From a checkpoint of a small transformer trained on Wikipedia: 35.3M parameters.
Each number is 128 + 32 x the weight over its row's rms, rounded and kept within 0 to 255. Layers, rows and columns count from 0. Numbers have three digits each. The size before them is the row's rms in percent of the matrix's.

# layer 5 MLP up, 1024x384, rms 0.144, rows 549-597, columns 0-95
100:166155083125151160154174157161151158108147025128083153129128116164077075153092117112145144131151112092068082133084155112142088182166134190120184106148149064128150138134107136131109103135185149115105172116127131125135115177114058148115119115125140061089067159075162104123160100125112101123
099:133131119141168064187141141178173119106082143135081119120157145138186076156161139139159117161166178155158114112097093096103165140145130156081149104119113144080186175113064081148187145149139178107098148136098126155160186112132096112170104129141159108116182138071132158147166054136119092149
101:114159079106115120188187101058125081137127129149071183173097120125129072183146106056131108180124151110152161129168132107079067156109120128069101106097147154176138122106167196122102130132222117074155180167119118068075100130161167067088123051114119053126145152092198122160128135147126146157
101:136124126102124090141134099153097160153091130125103132096109164137124154098144105177053137098153148068079090157176120136137113137065158135132131103101158114166145131161126102101084045119100143173100128129097120153169130137079119198093147069083141089140145103086107099057131119122127119163
097:098143109184159116095101091185148091159123149119189094074120154161112137201112118103122110111127132127140145104101166160164107119127102141099121150110172133133081166118106126122118102117160069122123142147106139100078083142178129119120147126182116082122165179210079183184119159170059105157
095:140102126062085076078080153177138107102170122151122083189130112104124143167106095150115135078127140142120163094167134132101064112156137220088164100166117151139112101132119082122150155126162181136103071134102108189103119145097146124144105125160115120070123175114161144157156149139143119118
109:059081144140135169174101157139112171081082109100095191163074196144107091193069136165134065095116103124096085164160140098127130123090199138094145156143124103114134148177199151180130169103118108132158130122102128143131106136133123082089099121118157112156126150098127146158094177122134106155
112:085132141164130110088127104169089096128122184118175151088143127153102136111107128136060161131126147119168131142159108148131142099156123118168076138104135191099127170125129089160130158173155062144158131152086126106086155114131169180125098144159126091100134090182148133122086140148107154088
112:109089084142116100135186153153195139098150146115144155149130123183191079160176104137141098104113131143122148180181086156193158149101108100099163084078098112129127081127115100141131169195111146086125162212155142184149121103153159099114123136147149201149146150134125124111083121111146200158
098:137173132124087166141148093138177179155095094172104106150122103196142150139106180150085168105150097140132111102129166045149161155180126091215171136186179197146133125090163138126098151109122101123084164105151185133107150117151075120108078105157123114132129098150147048132092191098121103191
102:090153191097072165104124144099129148137096154139179125159141132103115151112127116122147166154125081092055126087103193059082138154164118122109169168141099063108107103141145117094144143083075118106151068097147166122141126177052168144115140142158065140094156175086078103102134147134085155125
103:123135057136146187094077083121083164113077089177114150133129175150162153098120125189122114055118146113105117151110126172148136105163116121108155091172158128160125111193156143151162147176144118140077125110097147108086118155133098100161131082096117133083142129109145073116101130143113120158
099:077079138137160133124071156085150127123106142151131111145130144143140099143149133121193104153142118124199100180115144092121140098095165164158157120164099126138064121091117165090147141095124107075107118127064089121113137141135129135135195111124129103135148133158132139186133164083112153070
094:037143095122071125130124117094100079160112123100159105121086108133137118179109087113129114149148150124108113147079229156135178165138134157114127201141096142020117117075144143048183105174114141109171109097118162063122086083115124133137132137135164094145118138109103153087154106165152147127
110:071192091143081120132095169094143193093088154091128147122153137202162086064190136158144153118142085079129061132079181163128103182087087200098142159097110107118094072093072144061131161116062168103160118168105145201156157077098100100217106161171109144108078108139156133142124143134166113061
102:110164130147081106109158129163124113082133139191187101183092125151072138147133165136119130091114123121188156099117108154155201138117149160109148084104091154092098126092081197081155108167129055163157114144090123140156149167107140109178104147184147120144157143156143133141141109186146131151
095:149104110119131084125201088135101100134149138095110150097103157128120144188088143120122115154099136137113087075121118186158122155199143129146096176127100164185093117131181128078119139115152161151120103114156178104157090138164145123130195130134211175117161126141152092130118069157050189131
108:148148210154123132099175129163190103143150128119110109134160168104131151144126134145109151146127092100111079111144126195117103090101182140106090088133078055080089175195085137141122136136170094170102113157134142072092120132101144107100180147170059116116132126130134103077111207123146157120
101:091191166119159144158092109113148108145136177135137154137141071100131144125170137126128096110159139131129129110189113071109144161137123057149124154128114147190123124175098125113126129081125111154121055115113144110137163126111162144123077133131132129087131134133193101115169126152131093092
104:146149108149167097131155161121132122134149112108144100142148102084089095116129119147112095094080120124113146107140056093116112128115171129089166191139095094105117079137122134102156147095081097119154116179118170117089165108109099140151059130137134098102127115145120098112151122149132194143
098:112184140185114077131116153115076118113130109097149125050110134093174132106155055129202142186115114082131121126120142161124129147132104109061145108122134132111115095079114087167162185140120088153125120139124127104116132098125090192180162122147105168104060102157139119121182230180135121125
116:150146189089142132125123143163117130081136057188180102105223143091152180141097157089120151175113113169098124092144137131160133171152192071167089137100182190079137144095153107113114193125137136190142105186147112102107217095122046158089148128156033185144161127111146126119091151151092098125
091:140084131160115153161104093103152121119131134151160117116170082150105122145179032056174127119142157121138082147173096147133109065142112103195176127174126160143186136066165140130177109121127101158191099180119139144129122147074164104149092139144099098134161135073115116074171113147106130168
093:167104112099094084182098147179104131165166103088139134194158141135115165186138127102141162159166182144153093108150154153128133135103107070125145133098116074110111124141142122116073202116140097185131115109098139081140144137168118193130134125101152177126106136142135145079089128143098155157
104:058102111147107049109111128178061125142173097134164106135146128157145145116119117089095145130149132139180140183146100158123064113129104157122137177086192147129122155091087180162130095084137158137114156101058151141072110085125133150125130100155217139172121166103137123225128128136170149117
094:104110172132167101113121129152173145104200097130140151101105109061119147097128131104107128123152112123130097077107158116089090148116106126201154119090121099151101109151077173127118156096135153131141170149099184124099161135162093168151163153104128118166158099141153166139160135120103074106
111:145153060157127119116105101139093138144139131166094118116115102093092129094149151101145101049081142111097138151157217111124086104072097194149111116103141065113101107129123129141153134117098123115103109170152078082147105178090095064112092104157140091150170179139152153148126157180106092111
100:145119093139159180155183125139185107155124118129201129167189160153107123124123139162143179103116104104132112119179025125155130143134141149044125163190092138140127123124150125130111131112105153099078112120125170089089121159122138135102084143140115088122140119092104102108150088159149131114
106:156096137125102118170109110084174154156152126115118089094128112146142173139076127127165148098121138122112183070111211112133093103074107120119163117134132117177163106107093109114166117132184139106174114132127107136173147124129147138138105112118149107141107128132095135063144087149140145116
104:112111079106158174129162119159124117147137099174111138137149110094087146124155124175106141155144143161077165098162168152169140087142097112088135172167146102126155120145150125116153107177090134137129124165108146087163155162118075142097106129057166126180153137098145073171062143184147145099
102:124143162166151158138180124161138105111138091121124112160156118045113122153107122110109074136140170140148160102139123110108117121153148109157139129110147228142141108185120148180155200176096158135145096097100125157113124111098192131193118107090146109182122157178146098111128140112132134157
097:111092129095168111127119138164142041144141123096128095130121112143150195137157196127100086133171108110088151071135131111068155107151123181102161136124151170155154097052129082095145157141115145104086067097113200204108059117120081108084134102166122184129151150115075121158106107085147115095
102:110107123131148078122149159075140136183139194126120129050131126122139133170095146157159119021198135121183117159139103112181060094143115151161204158167039107135127094085131139187163117061185171120144129051160144091182149099134092104128106135164102123119169150145160154118111160168079159178
100:068139037148124147120133154131135080049116147156107142104120148113098105154108188162177136093119114124054139108160179130094086114153118135162145181136185142197140164150137129121110166092143121149078171151128181062196075086122125109106094088110106114106138178097131096180135130082156176125
099:108112115139153092125134172161081084104120092125160108179159071123113148082107161101166087150153118123102098117129136113151094125086127147174168205126121121102160180165078130089174134095113146157091142102116220114141121084109153161178103148136084131182186117110123081101098110101163167091
099:122169166088173125105110120104089133113146156131093128113100185133130125093102096146144101128121159098121080164156090131127140167174149115086090126094135171113136179111126132165114082181110167165194091115141129129151117131200133109127109150127145111037166056120064102109128069164107174094
108:137114124151141140160147081158097144101117117144106109140047161112110155172181094134108071099135128107073087092124082172115103117030156128085195126094110137112037136082116119126148116172117138137082137127138109111094151170093131124097041114186155114166092086119092168160062179087150109141
100:145111165117115062212131102167091119127130134118143140121070064204125137145122125178165131095054110131092129129151153066125091145127106140113119076043125154132097099156127157150087148105101122126134165088102158093105056126133165089107075099137087129105113142082090138094153109108130133184
096:141134174109087178151091051143073106143135137108115186141122163196145118103059155132144124103105112085155152122102103155162142131107154122112109127086163111167173133097113150155109162162095077087065135076165184088171181162139138175163153076131155108059110104097120179153101140095170086155
095:067161173060131142163084138131089098122122156083141144153140127122133186101125096107193161161130188126095158144161111126114108054128059166175190115064180154149127123110132098099120128169159127178111216141117116094116162137184106152088147113129181089162148162162200051159165127135119093118
103:129136152072140124143113100141126095146141177096083147143108153149109125096125136123103154141149100091146174127089098104089129146158122158155119114120110116163143124180117145142120158120109125140129138137151032086115092144136136141108042181106085119152096055150150085153119182158133129054
092:097115134109103137123110144095090201154179131092153122165139151136130131081096084137153130131107126135099161124199162188147089160221178131130134110155171147143140144172125086101127113184163155052140137145048057146120180127086151220130158184156128187107093149092112104141137098136139089119
099:138103139094151099152154138067136143194128149121152102128129148103129106133141169132075128144105117101156151141135128206143106145080196136161190074161090105127075067131099171135161176077173170138076114148120093138133122121114071091137088134114115175108105101147086159143100101149163183093
100:120137188144203141146108114108143056170124162106134159168099150121084110116139109120098110118177117131170070125092148164150170134111117110098127096160188079120159135169105168104116142109164110108120107153090109095095087000167107178100137142097164140200130112105140193124151138137108120164
098:128198097226070144143164200102119120163163172163118146112140127138162111179163187170135099113138131090084176121108078153149110105141028085090163210152118151095119133082093088100105109099164096123144127189147116104155062175189087124150127148115089187063147106109134124143120157106119118148
096:153071138123146213159114127096163133106053172144172064131148118142140104139077118123104087163151161117127114171093157104070166162138159142139166124167169130120115141118120069129127110173157193122165138150142175169108142174093120108174143118107135139189163109105125082146085134218124090112
105:168176096172147139122125140174162112115114148195095092175123125183120150197133141100109117115140112151144101023151149120098159203157155102108095166155159047158096176099071160150157131126103056153107115096155131141141131180120138126178130152129108172102154111124193142088149139127116117136
109:160160130221127179113165126168150160152124140139176140100180146127172068105163121104136109128159086105134117129118153126161125150099125117131099155132070109088130142171138135085126134121164122156165083116155157106195088122142119127080117119135162087137131115173168166144132163148152056113
104:137124113082054205152100146093221140061137073131129109140089184138169068132177142125131168099121198177146121139122090133168125108066091136107154136110129108153114117189147100161111146174115096145150078183122116186123109135129062117137109148155103073086045225100122121098136113149099118077
# layer 5 MLP down (transposed), 1024x384, rms 0.111, rows 549-596, columns 0-95
104:184083083121129185137179132123098188162137126170104080169113184171140122070129094170176109137120131165130144113085116099074119134141172114177174136063098151106122090127070137185115140118107117106115131083120094078155125159116095181128167125178085142079055144080144155130131147112170126153
099:138086061111150106100157117158145109079129127089132134118171164163072141160128117089159076148139165137131150136097131131204128149170148099136130143137089142103159092140126160140140175043159112122136155110104094144034133161136098158176086174157218125144097135160103133156169129114125120149
108:125093071164150151143101120185161118094129099167115182094104177120143124130143114052095118168134109131099126053172127102138108175123174081096130098192132150143107090163137158178084087104085146077096103153073172115099112094122098136158074107119149048168100158095163150081130105123159145185
105:132149131144154156108096141139172117136103110209133144145152044096162112150158190115131129104043121107094103128115131108149060168074104181167125127168085145148098119151111106119139120176074138185134170100122057191092137105126159118140201096143136163108114110126188156146115133155104121101
101:132101143141165080141147090143182116133174118058150113104043091097102177147108150148106099145126115166080088083120118074120101144150175175113139135118162138152142180216131130167169155125130141129110218098138119114099102117143160136138132093150103134063169136202154160107131149165081126150
095:071083140093118110135150121045199105138108106153139135113155118102160111102096072132101167160159126157128112134055108120108083134124083142091079116091119125062159125130122126138142128155096125108091111149197152110147131160121154143152147159127130120092131163174089138134112100128171103105
099:089170121091106088176124097069133167156182111092133152117104160123155103210173107099157083087141128162096113154149136128149165080082182164120163073119116139107122131100112101166141118160120147080119102105105160166109153148153107169115170125167162127072156079119161185161171112101159115124
104:154179104112075140063180076140104164131245172117098085150095141126146090074159110164150104112163103073118144103104150126128137119078109139114102137155044096082153112188085191085150130091104117144166112118107174142102144131145143117096120125078129134210114111118098156141157098159137154187
111:081131100139100117099132152148177142098212103127157156112179175110102159106118120121180137114081154200136133182201138105179116172079150155092111113130072169159208087132125185161114101157122138119171142186114158127145128133115085112117116085153142085069104100079119142104113111176173171111
097:168140094111208112125138100148085101159122088145086145139168144075156061073118171118159108166129127136120097123158101149151125131112094121120149156125093157116131122136124124097040113145130119144136156138108138162076134129145155111154121087113149150149099158114105173155167145129127112153
103:092161132066145153088102141153144190176109123078175106130131158088077130109198115100154192130163089120081126085133185155143130162121147111188138171092143114184114128092127165130117128101119109211133126086151127121092133115120150141130184127082107109138080149121049161120129135136113076169
103:091137113125088094202150092184130105146189175084122108108120116165148169105183142156111098050213144143199167070131149090118104102163141124172122145145143125135153127113126121096114097170165173133167129129133141114157182107057134131138175109124117089175156100158159081067109116172172127145
101:128098113063117187163117146072122148141230153067063098167169138142084140102190112120130160154098183116127144123129142144105145112150150120134126116120168126147070113142106109104105145141152130169091103152077153172090127141096183122098174157121133131109041103166134164203167073090111151160
096:097153106032116088172110110116050134132127135112120144168127140152110138125191154113107132127100167114089178187057164143108099171119112139211169094111127028130125093145142134109098136157090071092129143157075104144128144173112115145136137153138108106109121099173132080108204101111120131156
107:129145177154186083098124041111152132127102151165164139124151120098164061100167126140103107158136170153150088114117130150077103112102160104130140128094087156105122094129071094121084109093139167104187116173137150166193110153139140077119115174076143146146107141209174148139154163139145126172
102:138122013115107085084171119155172109162090148178092135156071103132144155074121124189104179105110057119140114135098122160092158064136141091137114133151137145059134140175133145090096125134169110143086174088142085115091154077117100125112161113127116142161056119072159117108148085093088118153
093:115148103093130152162101129101096193127125138117159107133104112114141100120145172153126147185130103118056174161124154158150140127116121166108158159121145117149150134103189119098126178102118127177111163141132131154128098107153194079111094167138120175094136085103126105123175163060127143148
104:106090155125123120135169113086166152103095178085130120145173149156092124062135128125155153122116064101133120152098173153148116093112156074078138081127124152130084187167125190098155130084169153195122150161142097139094147058136104103151135133150172127112058101104103153095107091114169084167
101:077107146116112136124099135146099090154065111140128176090142104103175098092115119129157101141122117130142157143133156155149121106179158071177151157080123196152090128183155172153137115137096131176164210150062150130183118165123061091181113105127124133161161066118128124131100127151197132130
096:106102153154090142134108136078100150119138112118102149187138111137155143162142128127138108167145121117141099125093166150121122121170139057158164133082121141163172124107105149151108101117089113124135137083141101111086138145130105098160138126159169147154150128106093093093078171091136028151
099:167185075175057098136077171166138116075133150137129126123103122132159143130196098139135074124148148037109178143108099126112045080103119129098154110139113079135122120147133130144141092132118097123082123190117111121153095162147088170137140120118130187119124121054126156150097163176182117153
111:131072140128134148113179175120209075115132147128168125071190136097137139145043158117210140100182122144108140144151129164084111081072200080101069136122194141108106133086106149166124162131112130152113153095165156137146199140165101126078110131129087174173161175122179090101095105149141151147
096:120077129138158192169152142112136140091187125125160164103051101047132184121092091118116103128077139151163102154159104150211176135134117154107167204173206080207095116109116132182105127190122122098128084153112146129179150101111163152128157137122121082122134117134149150167170116116111115118
096:175118141167146064123131167074100140103155107130130114128111166210174150220114164144142168129143085128107097192152133175129138135053076095125167132158137100131146191129065160114162111100133049167150087106137128115099096154150101158135115125149145103113106137150176139124097187144118106172
107:105152142099125141090123139120148115113091120097194114136111138088165170116132129148166099110068070089122150165147076167073141150073111115066122134147098139138129127142110126152093184150156169085118176077189053176108107141081136074074144160169144150149170132119161106164166139138121124071
093:092132111176139122128144133126127117130179223119185145092094097152120112116128123156173134099151127066110146122114119143087153161046091155148070117090107079106075126132111110190107090142124112146120137148160116142061057147096170137161125144135159148078108114111143112122142102117089113156
101:137111118119105144147147131171141161118068112160159116128157145137122123041077084208122087140128084084142085111117142152130138133074165131108160128143120106105110105188115097191059137011131100160102117136133186184141096116213114112137093159074102109133147147148074145145100146152088137136
097:164139125121089110123147137107092140153170107119225091160076118120142140201101099111132133147115110165102099105135123135133133146073152116109087173109081180090107135115134149131100127126087160161194134110149116098134098092114076154109138111135100116132124078094160151090136144190130191141
098:061168111122122099147104111118105192139169189127137150130114118065144115162172100134178122119175152141172110127146123156180160129169109113086155116090187085081119131149137137119129139069153191057117132143190154119108117152173141176146133148117136102112142119126117123111081129132113110120
105:120121136131153108090162161109108124156125134124121149205104148200172077200133131143117159164121202202103165136102179086117054111117121088120105153124153139107136106106173134060123149111123152116115106114074153155092173202179123138189127112148109152142117124154127113128096119121129103102
099:161080179156127143083175094103181134170111120147123208097143151098112097104124153177142076097191136123129075097172083130106105070181121120152106109151119201117115135170121148129148103115121138179120110166125105138183100166127117146190142115028136094178060153121144115113087179105082085183
096:107119137147111096045136139176134144119117115141130121106100097072085109040167161187138169139115120114151109132107086101112134080150174163123137157108139128123146130112169116092150128147101080116096120122103140085058142126124163144146104116149120130139122149086152147129161110166140116134
097:172158173149068114086104113132129103069116131146107108151072095111130104025150150138120054144131117095115156161068170133130114067095135129131104087152126134122110108131164116157080142124084157152037100134088072135096118142081063124124114140177086166109210129102109098129168116118159192120
100:082161058150096154110075151125196102129079133079024124119129140164124150186100118176110050151126113144147152174163117119132144127109135149146169133129139169156095157173062118102103116162136090136137107123155122135117083136154135150150131133154106208091101113176117133177134176060188173124
099:177130069137118074095177116107182137113131100144142048126158163125130139078090126091163108130149144152099095113116174129139135113137106155119103151110087187080136132079139093101129041136106199084108148131114072108182088095093140156137149137095073072168152147075091097085171143114116144118
102:134160130099141083149100093158146104147177179090182124124142142132173144143154103126162108149163203129141148086121107163108107112184106113121078134153183105082132151071133101118120140115216139122114140115160142106095071116137161171126109125172115067086162131186171137067121152111114093194
103:075142091094151176151142110096078124162149091103147163180178165110089141134156146093144071140090105191088113105106106117099144121137103097152134149070150106165101103168119149101150171102091152106181112181140177054114124113107188119158092132121109130112147117126103138148164064091140099149
101:106137108110103148148168142147132132095132105145125179144071110149144113205098092187132110188143138107112065116118038142109166170126166143176191130094129098163115132127145125117124083107147061123136082102094132094163125102102184114165088129140134111128180145104112155141110120121122117182
092:079143083152093136103188164137088077127110147099140163136117085125121159189180120046132088120124081160190153137167171160096151110094107107149179083173138090118173169125103166147133101082148106087158164222121097154121169134153076096152145163139093134108173125102145104121198054164104131147
097:137085185131124171111134141117186114134175124089137127149114148157130137134140084180156200135131139140202084149120105137126164119127123123116043107082187142078190110133111094185104200112157114119088169103096144124142147082202110126138134115132160138152120077113146101093141124139093116152
100:086134161160171129125158136081117150084097129133123125148103073113095108114114078149111162118104089141091170134131122140079124163123136132135176098121110127150164120130101154114105151182165107093141138112113154074097089182103125184104127166151166090097115078159158091105112150147152097110
097:182119126124136133103136114124144042122099094176128223160089151138136098152084190153136106067129091150063097151142179106125124158083139108093185165120190116172071138138176142138115128069132094072129111120043096109115154134211146153103137146157134149072067111094141109099155145137138095137
097:149072180174111128132103189114092107187221166111109199091146185102096187150106123161131158106146135140149059126105129186079079123176174112165104128143133135150140119164083129139163112093163096135129076089115106181127114152121150099146130149076196111071121173154085140143145058166096151145
101:139128123162107136150123121081125112163133117158104140107097191114185106117088132090131123148139119055127075139131073058100084123124148111153107113140174164147151086126128160116141144164179148133100102205122114147076051102125137143122069137111098159118151199118198095044113131085099094144
094:158145122182073153085121111073163097117126156118119166124092118123103138093111120146094171089125149024121143118074125122025103038142120077158081154103113128117120111182152142165154091061068122109107134181117146087160164126069118128149157100144136093111187131085019131139067137112134107167
096:170070133210121131150129133141092167125144168101067155156142082152138125164078128176120185042189168136114178131132144174084073127060126156159113075140143132151142107136142119106073104134072185110144101120132100092159089182121095133131127096081146102114135144112120151110140160119124139178
103:131107158083129126138182137156142148151171181094134054156129203104136126156151166076179130134161187123148167102104187067099130126103147150157069126144142067138121122141149116099150109103117082138134170074144086115135088160102090072124108099155159151100185092114142112122107131111101154141
105:121126108131085145126144133180176157108104109130158174166180165080080099131133171167150091162089144120131151110089138099131057159107115131083164120130095135116123158084090127145169074221150141124094151140089136113177081141172094113172118141170145162081144098125079135175135148110100113132
# layer 5 MLP gate, 1024x384, rms 0.141, rows 550-597, columns 0-95
096:114131116153129146156092152101000123137119139118153108134098144171125112111155140140131117138133098119081134154114095105122106097122143138158120085107086107093100139109188084089122150114124205140143156090160107175143123058107151126117131126090118099171167085163169161106149134159094144118
104:136151083127226117177132125084117063151213135079109118118082127162144152142071118069150140168107143072150112222150126126157134171150127131146174207113101080160148142121157074150174101110153133147122130063132056075155082196165124127154108102105108170164160114095180078106132113098093157131
105:119137125171127137107098128121107145148176149145096106117122078120107166145137220097087075179141127168129075087160214130124143125103131075190031110152152124164135135132144134156176123137151083148213111119143099108138199111081142108147158151094129165166089183136121150098125160160169127126
100:145147165089104149092189169131119135154127155118085149099117064071110144081145186136086136114099150096185081133190087111130108119146174110127156111196135111083198182126127061134173155140068176127103113085156117208113131151100115159129077152092149176128111098087123059133124132105223151160
098:090120185096029139121102152107123138149079143165100104125126081105187100137146103108147091209111132128133112101139108120066108183166091131107158157080074146148135131101145126151122176096155164124112131135105137152183136172158142121055141125104137104118117114170110150126161144169131136050
098:121117142123145132183138103143147133052137127112136186087132141159123143153166176154182111125097099118146064148112190124151127161148117098126149148142157076109106202127147146158136052082109158132136146126128114131163122139150127104159096143120146124088093227112172117104152114142098128181
104:113140090117103140103153126108077170150174164118103152123123135118109139093142144098087114124055121073123168135110124156145130131138045095084110104120112100151161099117119149105088122173169122116157193144140182130076147098113104091100127118106099143156110128073110101142172130124108101143
113:095132101073194102064109096095127171135129103139135166164159127153108120145174145146133149143127108192137108139179139196118154102101166081141115062151170087156083134135182103140104153165179128145133172094163126126065138078106112111119135156151132151183143178130156084053184109054208195078
100:118151140121149152092162160101120150134153125135193076137161148168093126140135124176140163106182117147122126110175191043144091093128115088131105065139139141093123143117116162084142133104152126107144079188128077184144097109109148134132141102157112108146070162165098107112105168109055160109
101:097088170082072105119104142141127179141143129117122135106171172119096107117072159144177147095136156136152124139120150105086091171202159106161137104107113123192146091167074159081142137134100128101148106157090093117156134113101158099151150120119101069117159084117132078127139099102118141116
100:137112130169137106154158171099133077129107125207133148132094072099147104125124112101097183116147166137157129161096129171101055162163102141113148106142146156094165182143149141115126109105216203117076163157146070155151101080144135156149129162083139112110078102116163151146144154102105095170
098:102113142103095118189093110171180173107183156113120107143172137142137122142133079127145067114130138080174122134147127125104148124148098094140123134125120118134158092163086108071142108166145175095152164063102153186084130138147075108149100156116148160124134126125078159140176088119094086114
091:140132156181118142143085109147109150111133154170149134168145135174098129190124097078123088042067134176130118121089062113106155192151116130163140166158166159114099154112083113143175138119115155060138086092131134108102106186090177095125150136119133187126132176156122053123108144104118118105
107:172119167155124122127153157121196170082153163130158104101138076163119138157133124112139131136089164142121124114160159101108107079194144123127160095123181169160166135131144057128147150182166046130127089079069128092097103116209133151069138073123136114120133111140136131110117129136196123137
106:159139100164111130076174134116177135154116119061132126162102188142042155169194100148138171075106145138146255126114082122177130169102108141078110168071202152120148138087114191086080067111088118078072108112074161107124112164133149181161139147116138128126128139133156127080134116201125159091
095:119121158124123147150124094163066131169173139133143193137138135096091116163148177115166149112150103106094116076106114153156136177174139223182092141146074220149092167130160104095130139152107174104149168169152116129152116163126093168122113177093167158110175155163115137097091099124076172140
104:127133133100123115096159190093062123106160128113139194156094121082103112091089125089072134174131140157106168142033150179046102133137143136171130120102120137167179134082135117147126117194113171118146137130142145113140103111150075114145143173072143119203163082108152074108153121147184108089
102:139164015117112067171135120181124156125095176108149063126106100196100164152164128043110125114103193073167118180117146129129079084105141126179183111137139135207129086121170105135158088132152128150104128177122146177139111111155107145131098135123158105101084112176116115127072082134134130149
106:157160133064165152102147082120093113036112153138094123112129127093083137144100135120132192100086158116133172074100106122166140127100086174144134142152126109095069117109129136076184132148138150139119143143124080172126103168119189191107143140093085147090076118201137103161117141101115179090
104:085099100121129165067106135143184069116079104178103143119133144118102174137109147130125095113178096147137170152186154106123097149109135137148123147127152126146109130137125193131144095191132102074153145196078074105088136133173188148069131151076057118160097165157078125119113092141093114118
109:132153126138119125128120093117138131097125095091111141128178136196123136112140114137112108122139127073110143197098168113086159125107160156177164117160127099139149188127151142100160173183181105172119156165117127082139114153232147084182118188093129110194111137188119121175138103146114117180
095:103129175164141156118113109151143114163165131097138141181099180101162158094091136135098125141131119133126145070129143118178143125118156149107107178111209093164134122149142072120061099163092159156129150120088102086133152118144110120067104083079151182182163121120086149140140119140156116093
094:098127130138060137072152126127128117064089142060167126143095124128094126123146129178163091215139154175122134138167153122149131144094172096125043110166156093128172108118147126083103130164081073121115128084130157152048134128152151130152117177086149091139152086196107137123124150158120130183
108:090198129154095146124167080148134191117152141119133122119131156167106089174128095105116096119082110156108117104152110099165141184056131162114155148084170117137117151137134117052138165188147156073122150158141093139120117121125149062113084200124112114134121105159178119144095161032083147121
099:074144107133117171110083072112137194126129139137120175078153014060153135126148144082096048119102165143166091149112141132109163145134065113163112114128159149145154129197113146128118173114122157161140154156085146146073125082135081052144159146105132125094145130171170123141116115127135064132
112:193156069153142120092126083121175120119139098124089132135063172185114144146100171132160150075153086145048126180123109040111130117138103102125185155108167130073169137160132108138156164078092148153056155069078097144125186201164136102107141150147073070135159159117129166077107137117081158188
092:092131204078138156067176170123124097163106103122113111124130137140091205056155109112150073113127134109140102112107069141144130119158153068193168083193144101166164133119194127080126183156144168162141149150088119133109137128105119146146198181140113112140098139148120155101075130126129069093
100:133086105135149046132160125205131091092121165192120115156093091160127146177137135069111091050133101168134096116104060132132166120128134190126084188104121161099176132150154138139086155119107099127074168180090134125153109177072073105070163104176133149156145140181193173123162120091124079176
109:087146115203124164101150110157151109128080156136137140179152120073072137122142149129097082151148119109143106163097136148130176122128130143142150135183065098152120177176119102082177107149177128161176133173098123130114157177136073080133102101125098095132089123145157142147124144160099171161
099:146191129115151076127128139105129133107083167124041111194074143142070175178118134137150124191104125137138064132156092083118095135132101057141094164163149117155138098121130128108191153137101073118132122138119108142130093175139128055122133187135120114145210153148127153150175128121186102107
096:089116115166100121114121086149106126116117100083179097092105161086055170115160177116136194169113087128155145140195119108166147134093144117165142092177109069097076130152131198106195105147138109079150105078168124116141130093145185137136120123166086146174159128116134136110145116137102172119
097:142143128132132086104153074104071230071145088142140120197108116114164122143119124077134131186127167117151111132175148109145113137172101098137097131159142165140113136137171167065147149163120126167162123117156089134163082154130162077078138100091110149123163207118065139167143059111157176127
096:148100098109146165153148140162142079059147123116071143116123172117201145070133083165189137086155115127145111082101097152120093135092138093150176131160124149143122121132147160139089167163115081171129063114138180143134112145105160064091096134144143111101179148121172136174076113072138080107
096:153112137108101128113138218103155092101139107100118144119134100135080075127141166087135106193142124173180184148099094113071096061151114120123157103079091160113128132124123078142116097135125110164159122206095126169184187162111072130193118134103157132179115108183078145117159078133116111098
101:155102099140177163128119169130130090094115125150194111117123138180138155097073159100140097090088175180154112112102047184125093106096154113106131118118158145129150120134142083105132102089100180170140126207171133067081080122145066128120126090131096146116187114133151141119079125128133102145
100:148159132180109142137175084146125168108092122135110128063097127137086087177175111144131124083089105110135123023147108133124069171130092140118169136105164087115071125135098178194116148141084144159119160119119059119120145146109196109150122107106107132162175104175148075129104167140139167090
103:137100134083151120109135135155102163195141175094169086086112118192141126125149107192077173145106135152138103120183134104112131094152182123159113050097108127104145168086123181102061113128121163181137162119122151183123126148133166120113132056116151133094088048093140120122179148092137129118
091:103116113115163078130133174137109159083174144118182140123120073149111128146179099127099089137137088175107153167110082113131132162095076106121120026141145164135123161160145134132168089096145149190142077092074083098098132112125124129159096128115162152133135157175119037081152151140079141158
100:113157117092140104136111151180148120166149218114145182154114098211123096170163094139172118119096157141138087106146108096109148083132082118151101162072148087131145165089100187060139145152142157175125139195135161116138135074145087117112163120152169119165167136144169157109133125154131143119
097:139162106152137124148132133127115091127161058142157126191129105148057155164192141091158123192116170099143184058111109112127163155097084172135147098093132119109176115055124120122157181118145141134132134163138092147109153127092114090141142100146185166082119125142155139129108123132130039093
097:111103128146159120170144189152138161022128092133187104138147126119120075102152131105091123082115081078088126107115117122188122095099126093104143083158121137164145114088186086141144118120134110186104113147146157147100168188067113165117098140143158131151139159145123116143136127147114120123
101:045145146146096090118098176118080119105101167095134136111113140146144122165136155109199107079107093069125147117146110093082119098124061124131113120177080140116129138155146131128036126204130113155120155145102091156089142140112170141160162115129148172116122102151121107150132085090148170088
101:144114116096153158113107081172178122132107097137166187100096195203110146152171147113130102117209159126140192130087114141150169097125153167122105143119165115056109168114123110111133098175140143091120177143104135080092104087174166133111122207137126150093145084117157078149119110120136169181
097:111138146138165111114145117160143103102095121079142174133177137155166136076126182153125146153129080143179136127156148146188058133160112154102144078154135144114110158087167094103128132119097133154133154140137036114104139157148141105077143130141128150127095092101073097160102087115146095078
098:136164123153144207133124157135087117153105120176139120150159130148110136112133133129113121109182124111076190113084052210097158135094154144179183108100129150103135103082155142133090136143151135099183150142109134180087140132067174160120188010141099129120088073123140108137129143147094124207
103:124105109157091086117106089103125122108181151119072108149098116083121075118154109144149136183114139092101111133113108133174089187194175107115168102077101185133191128128120161133124095115137142149191150130085140160139129096100111131127124099172140125128098078242105128121100135091108083104
106:139107127069090129152079101065120162128093105170147110139107144135181134145172095094135093063101135102151175158128110078119139209148175109160099117158139096068164068185144077145078205153144162158128125156138099095150087108157141167098113171120109063124082153138159170157110118106105117125
108:117111123097111145091166127008043094047183112164111119118164120120119141154124154173141120066165123110165079157112142149098104185091112134131125068118150111160205127127144106118124082131123108148150137121065123105084199081109146154137172150114116107191101101117151125151137107083124101115